Part of a small language model's weights: 8 layers, 907M tokens.
Each number is 500 + 50 x the weight over the matrix's rms, rounded and kept within 0 to 999. Layers, rows and columns count from 0. Numbers have three digits each.

# down: layer 2 MLP down (transposed), 1152x576, rms 0.0983, rows 858-889, columns 432-575
# gate: layer 2 MLP gate, 1152x576, rms 0.0989, rows 859-889, columns 432-575
# up: layer 2 MLP up, 1152x576, rms 0.103, rows 859-889, columns 432-575
down858:508442422496469523438468538519585460448509515527551427518547411523466536478432439528508426525551546443497483501530528469459490518596483466535476487469454430548526541503485474547512354486452448412550499507599462585518574402462475532442378387481511382591518437523579490457519485514514419455509457482386531515533584520527493518476526409423556579531481479479564507482454468543410464463527577470502476543510473596466554495453544530522551
gate859:620527447447511449506439483485518536536447551504533463540580449498448519533495514605419558459404501519475481513535471486525569455573471440465447512456498514471501525568426594429466546472514484458449444524490456506521453441466468523467461444499488585416448480507597575457517571534484474537510548494556567465474442476479508522525590471514457521460561493558480528499498524555493504433603461458466421453392472490463531554477532476524513
up859:495497507449522465521512490512478488486456503410476478548428520427530530534526465486452541540380509411516408514598463463565635512474583582493404517442591426527508447539439531558418505451483546500454463415506457407476476372530499472562485482520518525559551494514463575435535501485455513524551499515595485529505442516575554508503481498512458487521457469530476500562432480527493492437559512550501358515386443476539441524526520431483526
down859:509525479432460443466473477466570492512449561537515562611501516454548519539429506603538528397491453456571468585467445524514488558456485495473446609571588526469517499524403489460545459507553438560545551529516413546518469502507578439508487525443491514493538531402517603440496572403452535534427559509560608460490438542547533528456510581509480539519511460503401547550555549528414409468536408528368447485514556498527511509533460498490506
gate860:420466462494558498565465467479504634534440475604470527429519471414501510443479543489521538473532404502545495519460544517566484486475519584502423479562499448471530529536485529474515484546574511557482472558455484516413506459506556497413495460604472474494463473456456476453525542541602509628468516489558496372484479591525484531459511555519469553522527479483499516529584479556467497543517504491508463465486431452396438541468510510461568
up860:565556431472504429505486501493503421450594507492451492539476522520478514566475432524458473464476523512442521537535509502432504503522468476494533438493522556502442486527527445495497548515453557449471537442474505556469517538492432504454533411466468554513491531520543501513461515509397544505540434488515471502556491430441529517548478498534537449550442468500551545482442492498516496470469485493521524510498519570564498502483487489555449
down860:426500529449494440500420506514563303555581578600484467531547438566469514492467457527483537458504472473479459506504489475480521515592515447436540465440556459514471485597515513532543480511407505466349472576507448524431474498582528556493524456498402611452521439542469511522460451538427473457515435454536498483523511485602468576562495548474485560449444469535533543476474456586480550496478406495412507469437521576488453413437525415512514
gate861:510443474459548465510442497558430569486521478486517528523486438485560631549489488496489591513443611502493513490569542430502538468439498500497555532484483583442517484574505480483467511450535607576510442515486434473456550496459442478403504496471485484484472453475515540496574548506541485468509532558477518583560494469481491475494466520574544462561496457490511454536429516524555533412420540464600513454470484460539584521505527581532423
up861:463506533495491461538551422497506509512492476432426533478511533510477450473542477529469425506532436529536387495419531479485529552533486463491481496516571401532474559426576452478544419580430474449541457480423518590487480472509523531528458470516509433494485576540487413600464442540551531507489487431527517424436486397455582531552445466423508434441497523543525521451571501543466506500573476554478488599460465577490517483517494499574509
down861:544488572521457452509528507458559515515496538671551535464486483509483457438573539528521452482483511505561475470453519579545445509489505614558576530531555478520486484489465453446502471442481469545589511468507527542576515514502495530537405584516585423439448536477524420579398483503533480499575577458459512452483505442572461469510447509419419467531493570470495547419580482550500514531582433597460418533569507550497454529567560436571547
gate862:528541502541500521543526539447581474518509477570479443586525546543517491459463649509540495582527511539534479508543561496583518465580594469517505507436509524503524496475527471526546515515519501463517496551543604500521476529475410504578420417493493523526505443516453525463524532542522497411487514478412484442514529445465491471547496448412518570548474473490548438506539469463435429513501553590514511571562443537583488497565451473425552
up862:505532492558530537574530539514600419517499510464473535507443563635551490479474590537523498480446483536497492616559494508528474490511564539507483514488476517508437450488494461531565488518545463507565526480508495452505490470498469436520486515490524481491536480523472520564449431459536460472425421490390476513552503490529457571515479461553468459513489522485532498511475411467476447506535498553523514596572438530517490522575467423462542
down862:518419513579495573557462559542473482513570478490472540472518540447553478497424559441482450460503482489553466490449511493512594491493569490613441519493479486463497424489493422504526546527460526517498483549460477421514578576536508466500544478487541511470471562502475488506547464469532483603472445566484512433518537506497473525563440490504457493505548558466531477539503516520473492519575504500501546527560432551511496518529590465491493
gate863:552435503658462503587495462538465485521466505551465472478482677554406584452461471486539525478440598521579521497422541476490560462500559478429474488544486535446554516458565514464442523530502457491542444493612560569606520554482465495530521530528610490475563508561408445498520505493570504545509486331501529475482458541421452508477440558435573469614506464488544547471502394548466632469451430448556479485544539434441475500525447511432426
up863:446519454488517410472540498519487496445568410443484566466443466516544368632576469530457411500588423432501437453542489482444516536521428529520526490552596496490416500529549499588475500499592495479461486530501454493494524497466447492460609455513475507389482427502468461449534488402535523475458442596456469545485468504533622586474531511457468494474513543560464552493447524518457506523510528463548498443520423498428573500517518474527554
down863:553568517469514474510512532523526453458481526459539548457546414394603481529569431493541532494484505408592594490573497559497531551465554484535512508519523473588439526480516472572493495554522498466466571570508516413387558430569521521433477486502444451507467546476580561490428482532480411485476522559430455493504449511514518488529505485421434507525441562521424521474508540522547400473615518660437532533506499491471566462492485487488512
gate864:454438537488537593548482414540424455528452485465509620463560534495441453477490544472583492500572491519454342336649579482561479510465474534425492442556476402494504526508553512501430420448455573577497461635541530408402431492546538439491627510438507476597407367374573490537541520545364565495465563454534366529500467531550467445542468472502547466486537536605560486496383467529399538484520519511520512479455503517394428428483522510532556
up864:379481490519542571552446476498461513505589535532536519497417508519516529596492474462524549633543543494520420522552576523564511609455536568478491477508547440529410572592491540560468482435540519541491494548499530365368439479556465530546576529493567468594434473474506488493517482520427482498425569503460558528470581461540471466558476464503419453501532444583554488497416463551448509570501530456486534510469456424483487457506455554438501
down864:460558456590444497551470491536580498411476527612541491532509565408488543485509528495509539531480543513528466672374454524515574562427516625480485469479483483478486534519427499506557596432531479453508442514508554500457534479445490576483491521485531454465501537554495542516461492478465461485417519579447611505562610485571526524463476487534387466458530457492534497564496410476581500568562444367463508446512442450558587501410400527457590
gate865:506482511543410425521523500425445435415605571593564568511518374487397548395335631580426417525616570421642472424540493523591522573472507478505519492578465438562534507539541380433466512454467454478516570496563407533507504525528419505432540549570461416571580515515519527482584586545466476536528558445550457517551597505547514622496615506594526561502555588496496541453563471476528391511430497493599493466521480452364554608503426540360553
up865:543510430496437511476437578545539464519487565521498521534513470431482595404455493507477567517684500571499484517560513549567556529439565443502554495504566541488523511543520499376525500523452592422445454475484475494546439516478479553473447487522485505452590509492398580497536491491501503516541479454557503595620454553549467590454597416489555531532558453486516515474574496520539472440547553506499499505539449510496518471485424399476483
down865:529494501544510396477471539552520505480474499567513553444458548526551509542507553580612494569565534490484509476508459505477510452522514511473400529561461377542474504565511503509398501520453535396410512538548454506441367455431518486518458449455538460573480519488471533539512498464523485584492522439483479587464570447532494514498496461480500520541463519516497507425561598558470492498455501530501422604427480446377564525552558488409433
gate866:568551534474459493498514386483463528470471452533490557456495479441517386489463481505402476534556525441501504440555499522545502469523514648473532554417475435636501584469380444566526392499473433571444509544535519491497419388563532528532533466436524544507574443403505476531430606516418421525496639489618586612472522596559463494499455535481475461508502480517461489484550471547572437579408589465488532526608436430529384476512570528483452
up866:530365534552526536510456573436559457556451494407451628527554476434551560425459532529491575463444494631573405588392383488546513617421553495539544589619505457498489519511466516491534496452438543482501539526499479461409766588488535423483479637465492456337449529476510476511543404502542514396373455486474568406458503408410552417555471379572552410578450528441565525476370543544398394435524510527578490427341626507498516432618353455548496
down866:471360631483582458580504582473472452453407452382431470495451511570433472458529528436449463458506470429554484446489541557601409534460517467588420586445480552566442514528308600520487460603540594416511560469510446459515537571439542463491431566515561384453542519469529469434582541525479530398472489399469528381585526416551492370514473498614560471605504537428531555555463455509510387376492600616511492537472577574506517407588382472613550
gate867:421514426483552440495470477495523451486465471512530475593480474455506387489462520441473458446479548492549481486438419528596514450492463599499454446497422450469550451459549477524463471442469562560506499518540508425447429527541544542485524517508547552427475486473437463532465480539590447594520487520529514514506473558486532594536531647560476477552483542520499569597438457543455459558521564475455540507521531491522427479482547488488490
up867:540487477457467490434561500555435534459468524525501536418530495566437587475449470546487547491550449560448522495474397448461535578569498440495500550475509552500389508513481510528511518598555455475532553447502468533575483451468556541496530525668513459544486494537469528505559450472548571498511479530481530494507532496497463512495468425517449575442516475505441467451472537454476514456418508516577520530456444499392568495511482532485551
down867:533519495536505428474514502485471521502510498444473422440489496409536578478447478510445551549450508516453536491555380494488469510488471515441454552508437467504427504423424474463490474491522533552493497472481509567534529419589537506551515473558459460601466509551533516546533506504443549502526418476476580415522466498558462530556438477522515458505432587550463489451439477469545583513509465511601476519371445466379525487433558506495520
gate868:451445435532430586543571460547504405517444464475435461487460535611539473437496529506471534549419656508580468618524459453495510556500448476415497499468573547485517545459556490460442543481381552596442526445637476383485458558507492510569643509527469498569510547498551504500577458420670528479536500507606482570468523574426462478537483480571540432478553482484463435552489539516532492400517579456488525440580536507540551486510522531555595
up868:454467574432461532504556509527567477442506507557508428394430497451508413421529471573592495433585499495456521476523519484659517518445514541454583430469488430387488555503478536450470541470505479485507459467467521461502562470519581493544448493425591473543503511548451437508440430485433582513528491494460501549500485500555501459570593506556512505587431485539495521540505608507518512545531525555574563456510496572471534519580451512434559
down868:473539558470469510533565441591550466543496516550535547530513507514489467545405498521578505469432447472504488579542485477614499506619504480532547552509466548460376505408492508495438566425370602546521522456557552474505443498474439543584516502489566515584594544522529550437527492439578557484552587514434491493600454612463482529407476441488514466513409515493491521522392549549589507530572432398463481421482517616488528487525527502554473
gate869:557537516467481437547476534481429498571444533451557428566560555461432478474545519520461505468490437431515508490513513540575516474559546466498524519561542489498517482489470490508523501524463473524530492473474465488478501498492491506442398483510558496520521534544545516480469475443533489431528533498516467459491546507499533494506485613506528507504496484460571535506509484521546477542484474522483534478420529524577523512469470465555513
up869:535513501456490468522481525512436501512452542488537523518504575504418508462516476509492551545441539447507521530480484481505523469493546469456480495505467501539530515491438471464485537543448573525504550498492477549502521485512503497493433487526521499547495467554523519512464463465569530493521560479502478430473535534513469522475556527482533524505502480487566504515484461459495467520503521454483545487482512505495540483553497520485603
down869:479504460497526513464497497558578531422532472528484579416446457397514475451404487460510531416505615541498455528432462471493449494469512540462459549451465514572469562490506559550483561506503553489519545481443482523517475460532538523533511495493479466537483513489473477535514509512473518583509487496449507510501475433561410509415517475445498467496455474543474514525555488495502414482516502461538501512505346509455586544546494520503512
gate870:532488539483514634475530561415487522517467543522427538427410487539534473566493462517465564366540425507434480481489572535448468502466598451471498405443532403572456477460419452613552516422478501473411445457521494405494492557426503549563452495526551553530549495436516509523497494493564476481510453444410505518480521433541437439457393569499527450581563534487431468573501460471560506530514475489536538558477494533523506496615504529472561
up870:507437546577490427512512455574457459538526494529533473543512568491485477519427526493493517511443531453560504498503425493513604530500503477485510700548489581477549525510530489506502441491473524470531495506493529435516417456540545529442481438497462492494465473533522503468520433492411468479444463593497574486466533510464567539514531530544451555436531449602472479415489502500412389462441484510457476502568546447519488521407501496534434
down870:446497572537432507540442434446414465485446474517381558463427520491390470553491479518441586477508477487548424518491473567537514485449539412427536580440491515587564497487496580482500461535532564500474482506530514428461481413497445573522524481506437532455630501470502593456550464493468499526560471547449504447542505499525627485475474581481457554574499534613511468521570495525472491540362487481486545654461518458555475454550496497438439
gate871:434510504490528509452382454404423575490471543497544458492585527454503428508403479500490490464461488459474533458483466486571514529527492568466467428545404548488504513444442423568427521438508443474453487524554444458483412431505447498475472432506541512502533592515412526528513419498397516501544457486587539486476520551605492483467412573469516540470565629577504475512540558484500481501560557501463492516462427467532435487450552572428427
up871:463488475500530494454460443485500505549477586487526459536551522592488495601542505411404413437477511404469482541449426493540524541545482511466494496438482469532521456471507456657428503483529484478448502636467551508559515422533541478481505484464576454531517491493560469472592493443495497497486545523499463616473455425511494534529499484589568482370449531508460447436465527469447528496611492550520469476480563422519483503461558505507438
down871:475473345505515461353396531485597420513507458470509456517384502556539618536526455507469460494495514531515494554414401461569540526506410388452542559502580505568437534437531544473461484440540543565477498481497500521541533453523501567544566457429540452556483368443533487495506563531477478452478611471464452550491478385324502517524579437560537493449501489396465472499460477589408518450552509524602516465560485528541426360455499430535541
gate872:548520589471548543535508697441520435472448356484479335468508471545447553527517506542477491534558471397582550411555492487607484563419469442415476544455438492478646595474461412570528524551554465565428510506516390527481681480509444547501548481502554485460499390464561499527539538502453501455423501553480523470566554515446449445546377476520473436536473580472471530467555570515479430502445500429462578391380538495520537580493515582564485
up872:509567523508494469435456493518598437516457610568555480488506570540495469583572515437524479520504496503473455613486499549453492461453567548447476462485453401478506496490472489458501459482601462535514446515462528477416461404515569367560545623440525445596523516513503510655366444572481593486572459463471487558400465544507432467434554520521512608336370546508470536570452445447567473569506584521453506516666448457533530445481518564488459
down872:518418522556478541513498605449547509536552446443516581502569641479575457530508449454462504498495615472596404510585512518394488469422477479486444445421518503548586490438503561440498520483586531561476442535530513575602430477385548390450495519572566390463514491595485410590470536555537606550496544554631528528437473511507520444469499517458516503466441521555625561522527452506491439489509432404426453410531417444510502480434562381519488
gate873:477514504431501528541538485555487424508508445489496448479476401432537491468494447498549564524462489476544481514432449519510555442541492559452512397508560466557524515429475483472527539493487464497557453491462512541494459552518473495461484526497514442476389500479509411452495499505501519509592542505471506472500477434499475471524469549562505513512503466425539513511402524523505580433439525436515532475523511519471478507550455474525476
up873:517498500495495500572576533502532391451487473465537541509544452510523478444441480409510624550539531565495521548450462535548514482518442499378438409493583470560502477446479521489552492517526555533532493472534566459511512564538456482416464503501559442485452536481516517463509491475499475532507505450533543459480476466527440467505499459549523567517502422370544558492497457496544575483478497475477458419496452512601465451510470465525428
down873:555453550505494498461538521547460328477476546421501501506565410525502475533476513482479578532491493518437485520363525548514474468538494416424487466513551458555473458461450483447563508486623561539600520462563586479519575558500475555465502467579492503477448578510568476454439423513447523527461494493519504472524428568504390429491516488534466479510433501482558515557502574512510471439548462464497551613492453534435443466495425509481425
gate874:525622568540473399534503513499569517569503523575474482537485525545541543558471491529465557512538567492503498491479491489555485450474546448524500534496500458432541443581510457455556447466412509529470439506419513439493515459474445510541397531502473542541518482562543473540539458501530534470546561497511489428585527510516499430518472519490501569413499547434576485488443482451496465532524505507518487496539528509491515462513491522461479
up874:519471465529513496420466466531485451582477471543511490492520504489466499526553473471542459517390501511495532506481499552505459544415536520460440504528527528520507510438480406438468496606536474455570532563523530609478484546525460478523530458492488424466501564453407519526486574407512425490405474494523489596484476524513524544517457511465527533555522482509462511479435445516502437481452523470472495503420470522506575563481508503417526
down874:501534485540547492465510476502571486519599489604517458529394505554481482455530476507516585484500556481457507512507530529569407468458546576476373491458505500402519484495562450468480519473471506537578542574571462582462497470471485474551500437568464479426512524423486532496481522449493535522417467384519548488481560551531580438497475505518587553423485508488480485447426475515530470457484493457495523494524550532463570536551499455518520
gate875:496427510530441511483485457486426565510358413462523556533532436459516495529450575463488470453510489504480536403484532477471568465492454464639443477528517514528412579534421546476457523515513447512438530499608511569537388606485550588525545382516434502375478464394506542482533463443482569438508618457381475651462540403488459571550471611536485529529537483488473500412531503433390553430569543534488466533560532426411468478528534418533418
up875:454482521524482524444493429505455468482431496492517686447431567476526542472557448523538524474583390502544471372491549532507466379539450470508464489600528453524487607578472482490450525487377528412477544504499497641562422488535512515538468447477495504439532436531531520459581544421534588380404622509530500576448527424550549516524512432484517553517383492483407441469502479543444606425517491534497516495554467599468572507540438509497469
down875:582539498516403483514419540546473475499457433539492620489473591510556527410480473543480540509431530533458533521568490484423467482584635495535478444456515525474554473469462547444537424489545525509505522475535457482490455523439521507548438567566559450524509581507578532501495450501450543541474573503613432484499442413544546508565489560496458502563511579444510480468524486432457506483454623492619526603477491529477464489445516479528426
gate876:420531397449538433497495535465484460505593474468509514506494496558493587463499513454493418518456451502491501481465462485496466485424426490482521450436489528399438517548398572555544542463531558533508471542556403501493475535440513629522569491501460517482581520455646570577557491446381454464467481516495446518436476508435530573490580595489534482497483495564556576447461459524459532453509509605464539530428504500435472503501433479444450
up876:459576455532542413481505457508416562531514552500420399461504535477480541567575389422489509440481565485536473473462466582537452478536398534478553489507564381441469519523485550536527530538538550529448517476516481457507530500539519493455482475541602582506436429436513580491528535505514532403476492527507531480506580512502413459502506443458457500464410583588505529519515481391514512461492569526548531588589466461561499541483498471445456
down876:426575465489484485562513516578473548421503460493490529421521461479455519529505587483444473495510513415552518569403497457471482477507399380497479428501518566516461469448477496548414497495389499526496444580485478578575509566441537457611440485496403560499528496443498566540513525533446422507533498431489502518511417528439537524489572530496419437504421498623491559431416562557528539404471489484586491462507468520513434467594471461517574
gate877:505539486574441489552525517484508482523463526448509477492430449475544544504509494478465569512499415524553500485573461483448511518405470428476495429480539605546505461503528484497550523494578505417531468479583584535458476520538415520454560423490470490469491470481520477495458578442583512527505501464452491501505495447468484459429487413530458478522456506454463468470533586421565472485494458474545485486553524451526540527488491505448462
up877:468581464522491530489465488514535566532498458536454482488446501564501501497463482514507523520538388537521470474457489543481439516462460508563494451475519473478391518472408444453575529468478472521503542467519552573443446487488505523515400464463530474500426482559480528577462552501545471483499544477487565532618495470506521500506538463462508535538434491552481479522431469539493481518497479460562484443437400527545435457496460490488412
down877:472530528520492495538478512529461475533563532446393533517431487497432555458536456530474501501423395604540467457436511475424483481538399486434436414498437568463491442467559509499529478538511602480487447371520456539455489562419503482558482447536521463497444434489491475442535535451594504468485510530474505477472530511554497524430445425461465519498454500455459464511552483486479479497471483502525470471485483518551557524509506476459430
gate878:501506593411451519468469477509437477501504503492449449512559425575443503493483492539480483524458583498555445456536462517428398559475502502422537450550481488549515553519440514504497526539450444507503414466485393555491573546482523482442463546458519503526466526439490485445503468565483531541484522507479502523608534527464507491474456497475466405490474476496496527511503483465578529555549496489512467504504550454480500472527434522500435
up878:466486573551530425406598517512491479524546452521456566458525546445510514404479583533545507518537501467493517521420526455483457532488529466452498553494466522498481534479561528514480508466518445372559499545450441515558507405476499504535535504496509512535512526481513510490453511529518416530536566507542537478530488533485503564521420506484447527506532544519474506472483512481465467508507486409491488515571503526481498516570490529533536
down878:490472465441524517444544484481428496596491507620454541503575526581425499439543478484515559548491567518521416416474498461514545533540472582404458530533500492533460533513459502618452533489450549489513538488511530517597529521520485487531495511458505543450502476473442430476559518496520484460476399504524502483526455495487457566395381433488451546477469519476420465459535543430548520517514452489540440546483514542532493492470466542502456
gate879:478538560478454560545437387510486582465496477537513540529545493468483533465551534437427426560503452465462463469547504443548512553526584554438594524501499516473558431460395451491421509566415593482578427471490485527556482458497448466361438500491472559562437480510367554530540503460496513397445436517450454549596578477458498554456491525498405472460600481478481589469482517592509656414415534567477472360411579571500499468485483436449470
up879:517476448584532395475490624413446458562559427423436528485518451548547559465385525515572508448622459577550507529456450480427520501468424387685402538513527482415550576469533457527466430447511489521523455528565539468574475545487474548524471434432441471455518601503618474511478558489557548407484491517531500519493436581452459481528574447514403551554406436564561450552505573521542520561531513529522572557574498478531556461474517423520457
down879:422558540435520521481511518562501581513588575475480572485594470535476595479371476459486477552451477514577466578480502567559542479542474566585407502420527493543474522479462470434606570453433495442455466414503591523425483555589556490521509464527499415504485583634477395455423464445533468513528528521516460464441519543545467434487472494491478454392586472617492549497508419485475445552569478489572526541429525522447454548534495573477575
gate880:542446455390476499439491478472519546442464549546396568523551450556502447518537431456502503426483539387555576509500477579508429451494519497520546508479563513449538500520428496488489523500480498526512577450501556440481494475431492488559481528520593491524501532511550462475435473537476495466466499508545585536561522482529536578497387548409446439425662504424499534498491483565552540527494522527580533474459436502573591532506487461522595
up880:468548472430462391501521433455539449471490534510480499492486432464349520526529532499529525491556504550532458523497579483519463501514503480518577466551543425473582507573586456516535442535459390445506498376454500531478506492572501490529432458469504490484481609481526545511527529555506522504499506585517521469453528532583476536573480541447494521495505554403446450472484495492566544557414612491532490494527464514485583580478499542552490
down880:482537531495478376524500460438492426543594490506487439497447393470317533587557657484501491435445520655395437483485525411499472511519424501452464512520583400476491482549534450520561524595382440506522485451455405565541513504538507455510460400450514485431477576394460540494541592490541549524437445495411528418533564508615448500523602653534501501512514594446490435489527579487428541502449576504587484483423510467421537559420467518516426
gate881:513498533515493528465529531466481499553466478434462398441547523478464495475511474533517501508430532566568503500540562457581485500588543479482558492471465448564496561442419451372495430517538461455530473358568469490533525470429442477538487539538460593474553500474534455489428510469518524479600469507525514500576570478564452466548541555509469404457553485564570465502482548500532554476498518533497474510504469514557490448565492478428472
up881:505557477487505498456558489347459472517429407408493438422574491428427520491522477513541562486456541537555513456558463465534500457571518443517509465438500419594576510461457386427509452551523443537499449424560509472572521518467505488583498500510542535478495497542539428489523601455579442526520448538514543552536554476615452455498509542475464516444579388484496500528495500528526552511472512532514518443537413567529540410561459522505546
down881:436537475547572469545400404363487479556501402411480599453526409566497513514456441544564605472495486507636518466505510434544546528556492422566503425442410518553439405475363506372462531489504495498459529536505516512506545603525553525593472520522468576522457533550520491476478487440500417527527527615479481564517459492537463436562467393388422556454534472548535445541460430525491491546479570418479472449426496537430487501535478537445545
gate882:463480468511515446504507488598534479469468573454534481491530529375540560517501555591468497557530562505554530455562487467538462535624408565500533509405485445530426490487618431500436512428540597532507475477507545496442503390535517435489579409486426562522518430462544447520486583540547531433442524596524480489535491482462429461509486494575536541485489544477457513511580490499432528568543506574466658535477411472425486465514301597468513
up882:544510493380533482464468500410478466451451494510452519607469464470449506486535502556490529553525567413553407512387523565381420495514509514492510550470556453543523483436504456520555477597553399482499544403554493537566445516516469476495515526472557498398487563574607542530518547664491505520521506500403430450510510470504533496408401476516524567497532552688573451490555429426553464452553491432464517469517517548615506447567552527525492
down882:489511501390556513506487435543431495449527503365513436474486519596399521590468492526530570555459493552454358554432443555395485564582449488465526469435411571571487471574465592513485541524470446430510466490551593472568527566578441467537547513450509531522492481515581480498430500523534481485464532482432489490414625427483548512471501479491481489445573513607548534475510418456544501497587445464511449479476479509518421470463414534409390
gate883:554467590613535467493490425405572580552461710460516530564477528483531412560529594419519502522537521541523405623500429598570560490531500549465478467512538470467588508618496434480538575532544465534531581561561447524514552469480482415535621435496515477485493489453388439499478505512551574480518522397541562388459524507469468485454481462548521445518563517480434522427468559483500326581565419398450441469587493439498483486521510501507522
up883:439464484418556493615552588442575491469478459560585445553476585526484385484431458530503510565503482517529360414447499517490485457448532480425499506456585597516547532434538507476571533537402463442518483453491519529444569517502445491567524481545486545498480505534520532479471496545556453454519617460428468587504463587604515585491478547542475536603546524440503437476569509487491550571471487509649589581459505487489458491575509473506508
down883:505527515519456446416545490461511491548507581518483484474486376488496547480461549595543493509528395593475515493398421505565428486454519415467440463595510596565442456467525487516522506556498460425513515464528465535556530486547457580503501494465467474507495418470515492482505503547525551468476494503519482528585531510464479601518535483626564411541509555543439519470505583540503393606471547470446519445581416570456492482464553497579521
gate884:515564565508457536453531553478519462530479520518491531568447510442481463533536480505540516504485495504519503378488556556474449545454542487486529548496501368494462523530542552492601509469496461434586446433546539376515437486535419439471453407540462515448536594544511490527478442592555452504473506453473489491509505581458485419526453455516478558456485408480569456476530577453610430536497496462457485509466533489496434529518443481440503
up884:413434515497474540463490501514538569513488476544554509476526536493489553478454468466512605446459505522477514516447473454568458558483527528596572442537396402506504471602521518457448568498494607450528425422473518488490578529524541480564513488489531545498489521467516564437519621556514488534551490566526521524537434447459505475405491607500481522494471519624540579514522534497581471510493509534496497528478512462549441592475471430429479
down884:437468570453516429459453537530569506477552545394601460531498520464426611507489432455585603515542489488470459557514491537529436537478516425589548537534354494494469396562550478515507568519570492492551478500498517407500424572545455537563490515465571513533533495483499483465470604505492590500531455523372492547406435574499600568460510515491503498493482545482479475565503569479437577475456513508461480627439576503485513523614461475412502
gate885:570574474456465471505474529476520540387504452456575431390504487425442502544495604475400357490540413533518498486534552540539467417443572516497485574555468451513435455626591416511524387536484503495492458539472440481558557403530481567463509537454530480481520397533393479572432501434578517459554519470557547571604525455477394475365440579543501573426495528487371533489499453563456485417611489446515485371519626561509433448411430459500506
up885:477495364479530623489434444549496558676529531546381567484398506476441534566461483492541587562443459550540490486499413521405490478574509479514500536554421545502630543316482556392487496469492449501457564513535439483434524482481481514469499440533475471544458515430635557563506559553411508524450463513449537415388475590529501475513528532367509535593557388512521452484398543449594456471460484525560531617401395450497492441485548497547457
down885:512586448554433488521425503501528538475509595515339530425486512583472487515579392538488503515374539585447471469455480521448448562518541551532549568514481462492580555524526484501425535557412416535492441497457480536493512447649472423514514472407449423537423553460546535488477484505448448513493498560508466538513614468504457521512438470431556428540465372544549417495488364513420510461533562462568560628555366610525548389545506435548395
gate886:566599480505510467468540479415528476530480577534383538492444502468429550575511606497416469488421536528526555531433450467514493530515376474479491511484492571481413514521533502493407565432560534345514488503544527540666509520504450531527500477617503415489536454404429572489612562465570548468544503545482574476458430572446486506468476488515412534557573523559479563486440520542467510430466534494410484457428547549498452430510604590451433
up886:510444412548527474565445515439485524488582477433513505550581606491493501497469430408485529435522422504528523492484532592500507462462603505511482523441560511491613456376513488510483460513511504615503526506426460489392514546480469557472476440489512499425521595458508478549471452536480471475492494531515452593540575585523529429427473499485442581411503461447534423534484440507500505501430402473598464479517525428453444521511439461524598
down886:492489505487443419497551457466554532511426448559461544553521488420455509531544543472472449527503484487554476419458471525531477536506537539463458439470536482461475519498467397527488461483500576505551480503473563486465491473513522533522526559545450473478494410489513526455486503511514556442515463466504550504552450548378498562467470509471522411438555623578508566598482401529465539561494576444542499410502532550579610522459547475490486
gate887:403470504512499557470598479535523520493412488477409379513517459574563461414452467478559450493441421544439366537520451540550499524576569519461484450428572553491580434529456529571443613486514421498442542569518526469442451488465479559594543517496517539401489539449563587511392459484419574521534459398643546546532449435529422516521520535393359455571546489555492512560516533551582401518453543510526506536476569523527427468444431434466519
up887:560495574459505467511548490555439642506529570552456535508460451480438571469610440538571472529465467502512428519500524582526411472446549618559555631452479463502533482501498475554596468600558487505493600569489534530471443455532553449529532548508444498465542432565478446572557517526428491522500524460441378442543541526561523516446449516463485574497597597494589552435533423600531501488574481557473456528386433496454495413585500499517417
down887:651538513463436489533523568540412521503556568442490585444454626588521605522553460499490509483473553498542568522465461508529428464511441474511487532481523517461518584500612472496497435497564518516450471527507563426519497503506528568483532485410460504576508525528549497488547465463512539521469454546422506451442462482521518484538483571541624594579481548510585482479598465565507530553555568492491492469552485454415485485555521463451528
gate888:561494563455465529508544502564526437501521480569524456449591454412632536510549464548510497554525505543516558522574539522482487475421483414490577451622488506440515465587494533418420548467487547502514577405477505495599486595507471571548511482589561480432449427504535499466502555422541557504477514524473567607443567476567570488483509578476514529497507559513593479530477327513451498487489465464520454445489520505549471597523436521509567
up888:475514508427530520524504486523489486455586419571583501485454477444583568562623442507550536557539500492565516530493505576558501562419476422449591502516540476524498426512559499472460475458458498487560512457495524456566407462451464492480499526524473562449411452509405497506512539460492469544451558517484545545432587484572570462515494571484469513475523536494570507485514430563465449455497426512558488535530545552516499617580456482428502
down888:479522493502548420474427464451456454444522552478565551539551513522460510459522565435429500534423515480507516549576577589502418475512499484550419522567521400501438469522459469599498529528535436451544546488587511582586563372496528516467534647521482455527600528499417548513401568443509480564377544443505494487523527495550402593425450518482480487514510654580495474482543497454584524649574515526521515484419522456464523549465521504471485
gate889:412634481526492503563446463431537522563475480519569487468480474485549405552492495524491428560488473425587429425517507545524480595542531478535531565467501450594544519554460448471531510468444424541377505560523480491510448557462545493596514493520492546516430426459472393397445507583481450425451536420448479474504460510561480611560508531430470482464374487492555474488522505589610437510409567498546479517561491486506502490474373512429564
up889:444392452482437501483423559515601530466455455503500553401475525463465493589455500441481616546497454471429481570553450429548464597523447441454398421482543501622392519440587478452462539489524507443460538505489498511481516573524518525456521482512572507521425585521457456481549476420530537587556402408516550506469558498404487506632621516496569528549551547529443458514494488487459432524497551445616449460540438561524475476412492475534451
down889:555506483559553544508481389501456523426513541435611624472489501481479521535424554507503538511521554512414594459446417439567449602493429468537555554562580537488565492473435463470507506421507503556507448457448501574426555438577495525382531407434553393542576557578558475461505537476454474395466454552482559489528448499559427456501453462527555483482571525434455507466487442392471557481516447566591524516408550526558500312479508602543471